config = dict(
    n_layer=10,
    d_model=640,
    n_head=5,
    n_kv_head=5,
    head_dim=128,
    d_mlp=2560,
    vocab_size=43992,
    activation='tanh_gelu',
    norm='layernorm',
    norm_place='pre',
    norm_eps=1e-05,
    positions='learned',
    qk_norm=False,
    attn_scale=0.0884,
    bias='all',
    tie_embeddings=False,
    parallel_block=False,
    init='uniform',
    init_std_qkv=0.0327,
    init_std_o=0.0,
    init_std_up=0.0327,
    init_std_down=0.0,
    optimizer='cautious_adamw',
    lr=0.000629,
    lr_mult_o=1.3,
    beta1=0.9,
    beta2=0.99,
    lr_head=0.00534,
    grad_clip=1.0,
    warmup_steps=290,
    schedule='wsd',
    decay_fraction=0.663,
    decay_shape='linear',
    final_lr_fraction=0.02,
    batch_tokens=131072,
    seq_len=1024,
    doc_mask=True,
    z_loss=0.0001,
    train_tokens=618700000,
    steps=4721,
    dataset='wikipedia_en',
)
Each number is 500 + 40 x the weight over the matrix's rms, rounded and kept within 0 to 999. Layers, rows and columns count from 0. Numbers have three digits each.

# v: layer 4 attention value, 640x640, rms 0.0316, rows 390-436, columns 192-255
# o: layer 4 attention output (transposed), 640x640, rms 0.0273, rows 390-435, columns 192-255
v390:480528440533490463466474435436494535513556526521524531542500460468498498531472502470434558506445471440482483509502476505527501537582583532525511521482502496511499548513482602487503498546526496
o390:515506469435446525513474516583506520513542479482454520485448491472499509485525466497510416484492528489525525524561461500528469505472531511498462454475495472518478528524524564501503493530552526
v391:519466414507514565498521570524488496532447523459600495518515509540518452549489530434502550504429525521500539523500546532457464467504562522524475472526510427539440558537475575498523508569477523
o391:530499508584473517526474534421514426540512563425494479467505381530576418535561465495528494439484526533439559402496487573519466501492489520488472515509466441449603527504504428551496621451519519
v392:497518438422413567499468513546488456461538471551485452543533436444473516478507585467541492479495449443505461458464506481460444526467396490565519452456447478505508472480488561539512429474515475
o392:517557488528491423581486503554517549511535481546482565466439418502477374521558533458576420498554520450498531498536510544541521523528448511527536523564442463429478480461551490572544556514535493
v393:539482605487533538543529487506493502525571507520523513486513463481513495507498550556561419490498521594550504506489468467528562434430413468518477526465572469543484546505499464460471513489538489
o393:537527512510455463478510519622520556525511503461532528558506481530539512510523503505512560488512469580477532500511532540541557542513529478583510582544509475503616463457415525536473411474504459
v394:444498503475472435504473507515488451547453510533482498571523490485436449505489515543503547550535527453459526473492492539531471475573462542539460525504499423479482552579548464487486461464492509
o394:492605528573445482512466455440492478544494498425502504452547465575490481493535500520488530487463493532467462465480501502484391490515504545516441536501502487505458478502476438511507454473472523
v395:503529541493554398420507440508464516478517492445449523465503485564538498527461504484540513493535536461470471517450540517501539536517491502445489541533463467534532429519536488473477489548464483
o395:513433464470472475452512521441505490459503484472463529531494558465499576477473469464470440485499499503531487485512512483527486483476505460458491460480553510502507488524491498491495527489523494
v396:538504549451534531545476611536525460554510431543490503532484464463511517495472536511493511523531419490510552521469528507501502540509499449486467456484509453507525463554528478510476474503541528
o396:464564563575501501592486452555498531546540513501540512430492465485540447495548492625584473468501504501504465492486466524516541464477481514567465516552517475473503509444434492529525505564542499
v397:541535542461526478506539535537521489499520554510506529515560544519540510501465521514511590560544463425493524549483489472514565519458492470523513516498494567538503460473547577523458480464463488
o397:538405510552477493439485446418520469499543551499513513504508520490529491443455485509491425554498528470458498553497481483547470455474497573477510426503467543462495592473511547557520592478451490
v398:538488571431578539504469436475493476497465503476481545512444519541437491477437475506517510476506583630531478567529520506477489479483565596540442453498583479485522555532475454463482524507537513
o398:498429502599439434462506549433538470594433480373571547538571444557567426494506430447520401492516514483532511444503474558462436425560489479519529544481536458451590487528529426491470533495493476
v399:513537509401466528476538482551546502450534474487470526509475540490515479539481471545545501530463491458558459555480480510497510440520490515543472487509410486499502451457549505493468499486510480
o399:467504502530503589557518478411465491494476573494544485537550556531485488461413509572514525515519496484480489474511494533493540454495495489439504519493472577495504518480447428501443510532417470
v400:591539526528524529545496555523499477532488523453580526537515487577471509532481508532500452496511498547488523546478482466479453483491539576482487468504543409504472584472454645482539533505498458
o400:445543502501430546549524448585474478556479516383469484521517454485583470522536464571557538391517475482473510466433404549495464509510477490436469481424487507466584479513484513544512589452531548
v401:440516535534445380507482545584549485522461520534492488507507532499563495491507472529545501539539515491518453425490514542514539423549461465520495508513460489534485579456451427498543481559547486
o401:535528451487522476530472504406525535506473475532498493497517513500474577499468455470482461517499507523453516509452525525525508494482532506484415505536499430493521500486419499544546380458577493
v402:468517442544481519545470461500516450447475467491516526567504458477494511459519542478446582524505465537494472492530524533531460512469483521556463479444563475490543473468410513479490518468499464
o402:578428522541546447432486541510523488497513521488490494540439432526518414485559483444445471573516504509545482522557498549465520470525420509503495472568451484463508579522590531466526542519603500
v403:488539527523532368444591476470459544449462526462438506491527571491484469514516509417436633543517550528514500530500544508510585511499600515527566559498442524531431439431468535557521502508468498
o403:566444496516530567461505490329520476509558560543428474438493578480443553479427419477415479537457547534498470503477479423493477428435535540456501486524444483476508547481508481511442544520472574
v404:535523452450523417444452496492466536487467504508507472530505526425518501452485454491556495476463532462512493501516473545473531462475478503460559522465451461523485564497517443480528483501464509
o404:510506495490506511530541540399535524537511471520492530486460497474487527506443428504482508507481498498519526509481519475481522490439492511485520557549493458501513473488481483499462435501491537
v405:527512525467486496516539467432508561542525446469481544492496453494523461542508453535534469442459461493489448511465453486498517529484588454447529537509473546453527449549494493500523540483496539
o405:463463489424485541503502481569475506437468468456483480559538563484484597486470515501500513469484492430502534545507489455485512540501551492492538471435505525568489478546503516465487455533438450
v406:539508430504492594583512494465490539462440470536565466548537463464445507472483501527486453508475472502450551442507523499468469504481499561482459533463506541479436490539510531544479528468438494
o406:445594515474520510524528464644514526472479475417524528462552461393509441493535525594484548408527501525517493513478513516451409591481433509542426536462577470542463487537542506466523514483481544
v407:510445503532467484486518533473536525480500482512533537499460466564476541461502512480435526517554433545467521455561519464456495545498434549536523482494532490471523537542467508468475446511543520
o407:530506499512529421517465441604495463467588469515490484426524445413522455539587570564472455468530479482507436519483485495493383511484444550488451472527528444512497585533537554491535483486521512
v408:470539518471553563462574467456526512533587481502550539465505394475464449526555549422478494502449517580507528542492458489549473580470472514489521471477590504520488509538545478481512570439526471
o408:504577521496399554512441527601485517538517506481471455502467455552524479556537542417456596488535475519499486525526462468507554538482576519565526530523474482507585524495517641502470434479553517
v409:493508518501530455529501475494493452554500557481480494500502488481508496527454465550538520550537577485521537442523514554503549485510517472454469509506533485519482525500521527451514520528515447
o409:455502506539454480455481466405446427510421469499524485508598542480485573444474526514533496504486529493482459520470486567513528495520513494442504520443518562501446543495466475482485481496464479
v410:503479467465492526492542503428523464453553499551537521441504505515525531510529506521482469519551429503472552544539443449499522542433433530506528451486545560482539536464514466472545524457541474
o410:527531544451506493465527484579463502470494515532506492520492538515455472532555545461488567509551492496479491562455522457479513587576554524545534561541478483513472483483537481473469446512494477
v411:448479428539494488541510512451495541501590460436531524474539532512492401499485559438426506478497536505473448543484503472498467556488466550584494470443554421529605481531496540495514511506535520
o411:503536553507428538492469482478483461539497548513429502501440471511480459503495487498482407491540510519489498469494443524536527482438525510417533484485434507454489562436530437543453531490551546
v412:509484486512465508546575480455505473455525471532508486492530469551552482508512454470477500535462423548529501504561534450533498479516466454483555456528470512471509541482446413463512505463558505
o412:526536521485540518508516528513463522467560545528491473506515551522474503541519519566475588553510475527525504468492487452502529478513500469553511570567489500516500499423495507496450440517519533
v413:529477528477545516474441438528478460569502534452498496489423552503490486463508497567538445539557485565548492498480520498517573426484554446519448526523520540499500533526484498431515518491518454
o413:466487475535445479524529503473509512558457430465559525555600544518545530467492476521526517517508527525494475476463518542506530483534477505562489541500533478496534464498474510509460450476479468
v414:477482479593547518492445447478467519534490471451519476471484467453536505460478476508488571470528484527476506540453486498521528524486450458456455419525547454503495443467549556483536481538562501
o414:526484524470515428457492476539493479493505475506495496481473530480448509505568487444501423472467520429509479466478488460506499517538500470500530494491467476468455517491540516499540495526530476
v415:453488569576515516531514438557538480461600468419430503430554465494496496478495531459495486436544474475571496402456492457528616524536484394482476494502557484529512492425526473484535526510542437
o415:508459497567482491478444534469500540468451526500496477624580543522523574464429505534465511580539524547513459454533508561592667474456531453514511530485532559512531523438416512556461428435501440
v416:492463471521455569512496561479451503483538472532574525440489449525530462507532519559498533512555465449499471437465512532510579480518426470556477498511525430506485552498461532484515434439545499
o416:513564512511540495489461435620475531529514470521543495507541421555492507552586521492558557458513458520459498547432460522527490627510587460529511517558443467509467489479510515436537394468588518
v417:562536442430523492549439580515513503514508498545597496516451478520457515487540485498476476496525464534446524528494444510498480497445514501471514455491546547529529569549512537457488458453521488
o417:479617544498534468534456465659506543542504489529542506411442442473486437530579474508559490456489508440485486569417454492471508580542557500536545529512466444492462511460516524495552462525516465
v418:490480562501457425513551507480464461480478455484491478562511525463525528519466561512475493551539528425466533484483466486466552457537506451514497536538502511466477476539514368483492490476486462
o418:457511533540478523499509511402487493497501478570502497475547588488475525494475544559491547568491510534501480544469498461507524477459520514512493521529520524544437472489489512482462451481486490
v419:488497527415597515494547420485526512503564522409525505560477483471480467492518560660522316541501486534501492528510533489546548407445509534542470572397466425530488500545457486478497477553526446
o419:475547523459389529500588519563536496551494507391549532574589596494551588462506473553509540457497473522461544531482499545474511511510476483492499523430571526526583441561535493513453453550465519
v420:546513464560437393483505528442539520476499499501463507439501473419526492429533473443533522559451539457498473509511504513480493524425517470521509519504497542516509438437481527487547532498446538
o420:513424451479543495532517554440548495456496484537445450489418506425515527504433461453478498524508502502518514502526524465474536481396420511471486468499489476518489551488536521475499522523481536
v421:498461471525495454435437447463469517525536518427432550471486477502540457552509525581503518482472436404501527472468493431459482420551544430485548461566475478486601540545460502491529566465582434
o421:446488471477446510503504493565502481504495476479462471529548533507500583540529458490476513473414494424499515507534472475513501532497512466495473485504476480544472448562529486481479451431561481
v422:476534537496436523533461513577503523474570532525491442469528505389506443512470553465518451444483563532563496441472470495541548561493456483539484463537538517488522539527531501490541489461523546
o422:484554456484509452536455533555540532487494452588473459540448456509482499449452540415516495540540492526521507508496527500460612482418562556504561529470487479500500518488483590475494400472466542
v423:500444571512518515523485554557519531439440541567502536456484517494504539535474503544476581507494506477525485484515494486525506490526508487570520560505479514528439475544485468476510517537494509
o423:518422483549540502522468460421512487465525525531536475472549429541547465503509518515532573495499455539500466466509530490511417460502454566487510438551514522478576513517473487535522609454516482
v424:541499470545496463429485483488478503494553483472553538477568503492514470530550497507520549498474420455510482443494466440481493558569523450502554456570425551531563435572471580467549448475481486
o424:501554486427497512507473477588478463443562533489425492442477546453430554527521538561492518441508517471514512486482490454508474566489503439507481487475470499520436480496489509506515509461532515
v425:443531517536460510541448470540500499445442492468470473488537527484514513462458476491481528556549550469532475499529484469518540527533466511604514488550560534497519507495527451542521497526565479
o425:501515509611500462504430532461507481520536490476463497501507464538523414474523500525501440548505467552529461470530479509543507431478420521493468530536536532497516553489535468492486455476507517
v426:517470491501484389508553516528523459500404478468535538518553579569491481499465476474473539560560521496509510530486532468452566399451504470506558483483540524534432503539501529439528520503465499
o426:507441508508464451503463476453522532523554524447455508470596509522546539518543507587412460506443536552497488475437451479532402441528426522514407432492581430518574485593465518527510518504516478
v427:483560398451496516562495428487504537500567507479488489491454450500503489489521525490451408490445459474459457523444506504483477440477480517482525471491532445547522580526429505496534499442522485
o427:461594544482450499458476544635527514537460511482453504537438425484540482539485464495516466461524495466486590568510447575491600567506552435494523537496465472530488497495535491473522449466552482
v428:527513545447525531510551508538473477516491520568513531541535485473474539464478457488522536476501466532545466506467479509474409513488512443514510492460487495524460493439522508532456510472503535
o428:510451506525497517472500519494523514490497544515481498500437430562566432463506503545478474540508494524513524523585507498508490484493504504537512446496526503484524526487441510526543549517493478
v429:483497437528494564541580457497488537496522502508521473489519456481515480495507481447479553507437485541530449513474475491516424584525510540463536482473505485472503479432513601459481474494460542
o429:493474531462527553507489527589494479466497546490460453463402440458544451537533508472485490498526468478490516497558466521508441510458515490486528452458483505479497564476537512529510543532479492
v430:467544474583504388457529405428530506529514528444419462470519487522548512499468422501424598545543513467485478539498481491527499486602547402464505473525555603517558459504482456534507497492506534
o430:500456447488499547428451517383508485515497495576507445522533583504446585472442442506421471543395545489513484517527525424508549448520543483451492508527506539553450505496476508483465432477546494
v431:525468500525512508580579497477471490528450454423584491540481509522442450547549521543485521467572479561511487517503490481510507449421450523521535516446630442505406480520455506494540510516518468
o431:559586574494453483459574500577533527551477504426483517517520445534505468549580511505469589501534470619474506491436504556456448520459502521551484519541470456482607465528529480485465448464577559
v432:615524540410629544557529501445449504516503443487509477509427504526437518541491538572504459465519570544480482535444542549515461483502486553529509531460585374527526483511476490528508532548533502
o432:501490558532432472487590495499530501582447549431530519462501452518586439484545480546556477527508513532499505554494461571436482459472497513514572482485544486453604482509544461460510578574503499
v433:552541457517522615565510447481473529444469474441579539468570440561428555578541495580555434490514456489560551558539529510490427495512501439500442491408443466512435502534502485462493508437470489
o433:520522517482549579540543498584430510460535548472509481480522491576482451548561542563503645484475432544503522406576556513540528555500486448610485496523509536512564417510464489525483543535514491
v434:491496442506478423507446582523476445466470532511526450525478471471489470475488527508527441476485442509486472518560487500511472442467452569478547503445468434498520455492495443517502464524494460
o434:498560524523600463531560543516524496507533521621510493410375393486471398523523587484496532579554433498502537522496490524481521520528398463485519575564518511444476535462549454517563481507531489
v435:551517486484546416423450453524458520474511490495447515515509496503547520509455460499552456494502509496515442510521552467542544508518509469452473455570420503493571501465553531513471500454539495
o435:513455443445560527473495513386465459404487488466492517527537572486466555507405478502527459519528490421538483446519503513530514488474511432445477502499494582489429515523472433465525552532512507
v436:533519496498539498460497447465502495485497494544474507506466511476537503471464463555501518507541506468440509540511497490515502520527527568462527492553528473524594486509526594482466495484477482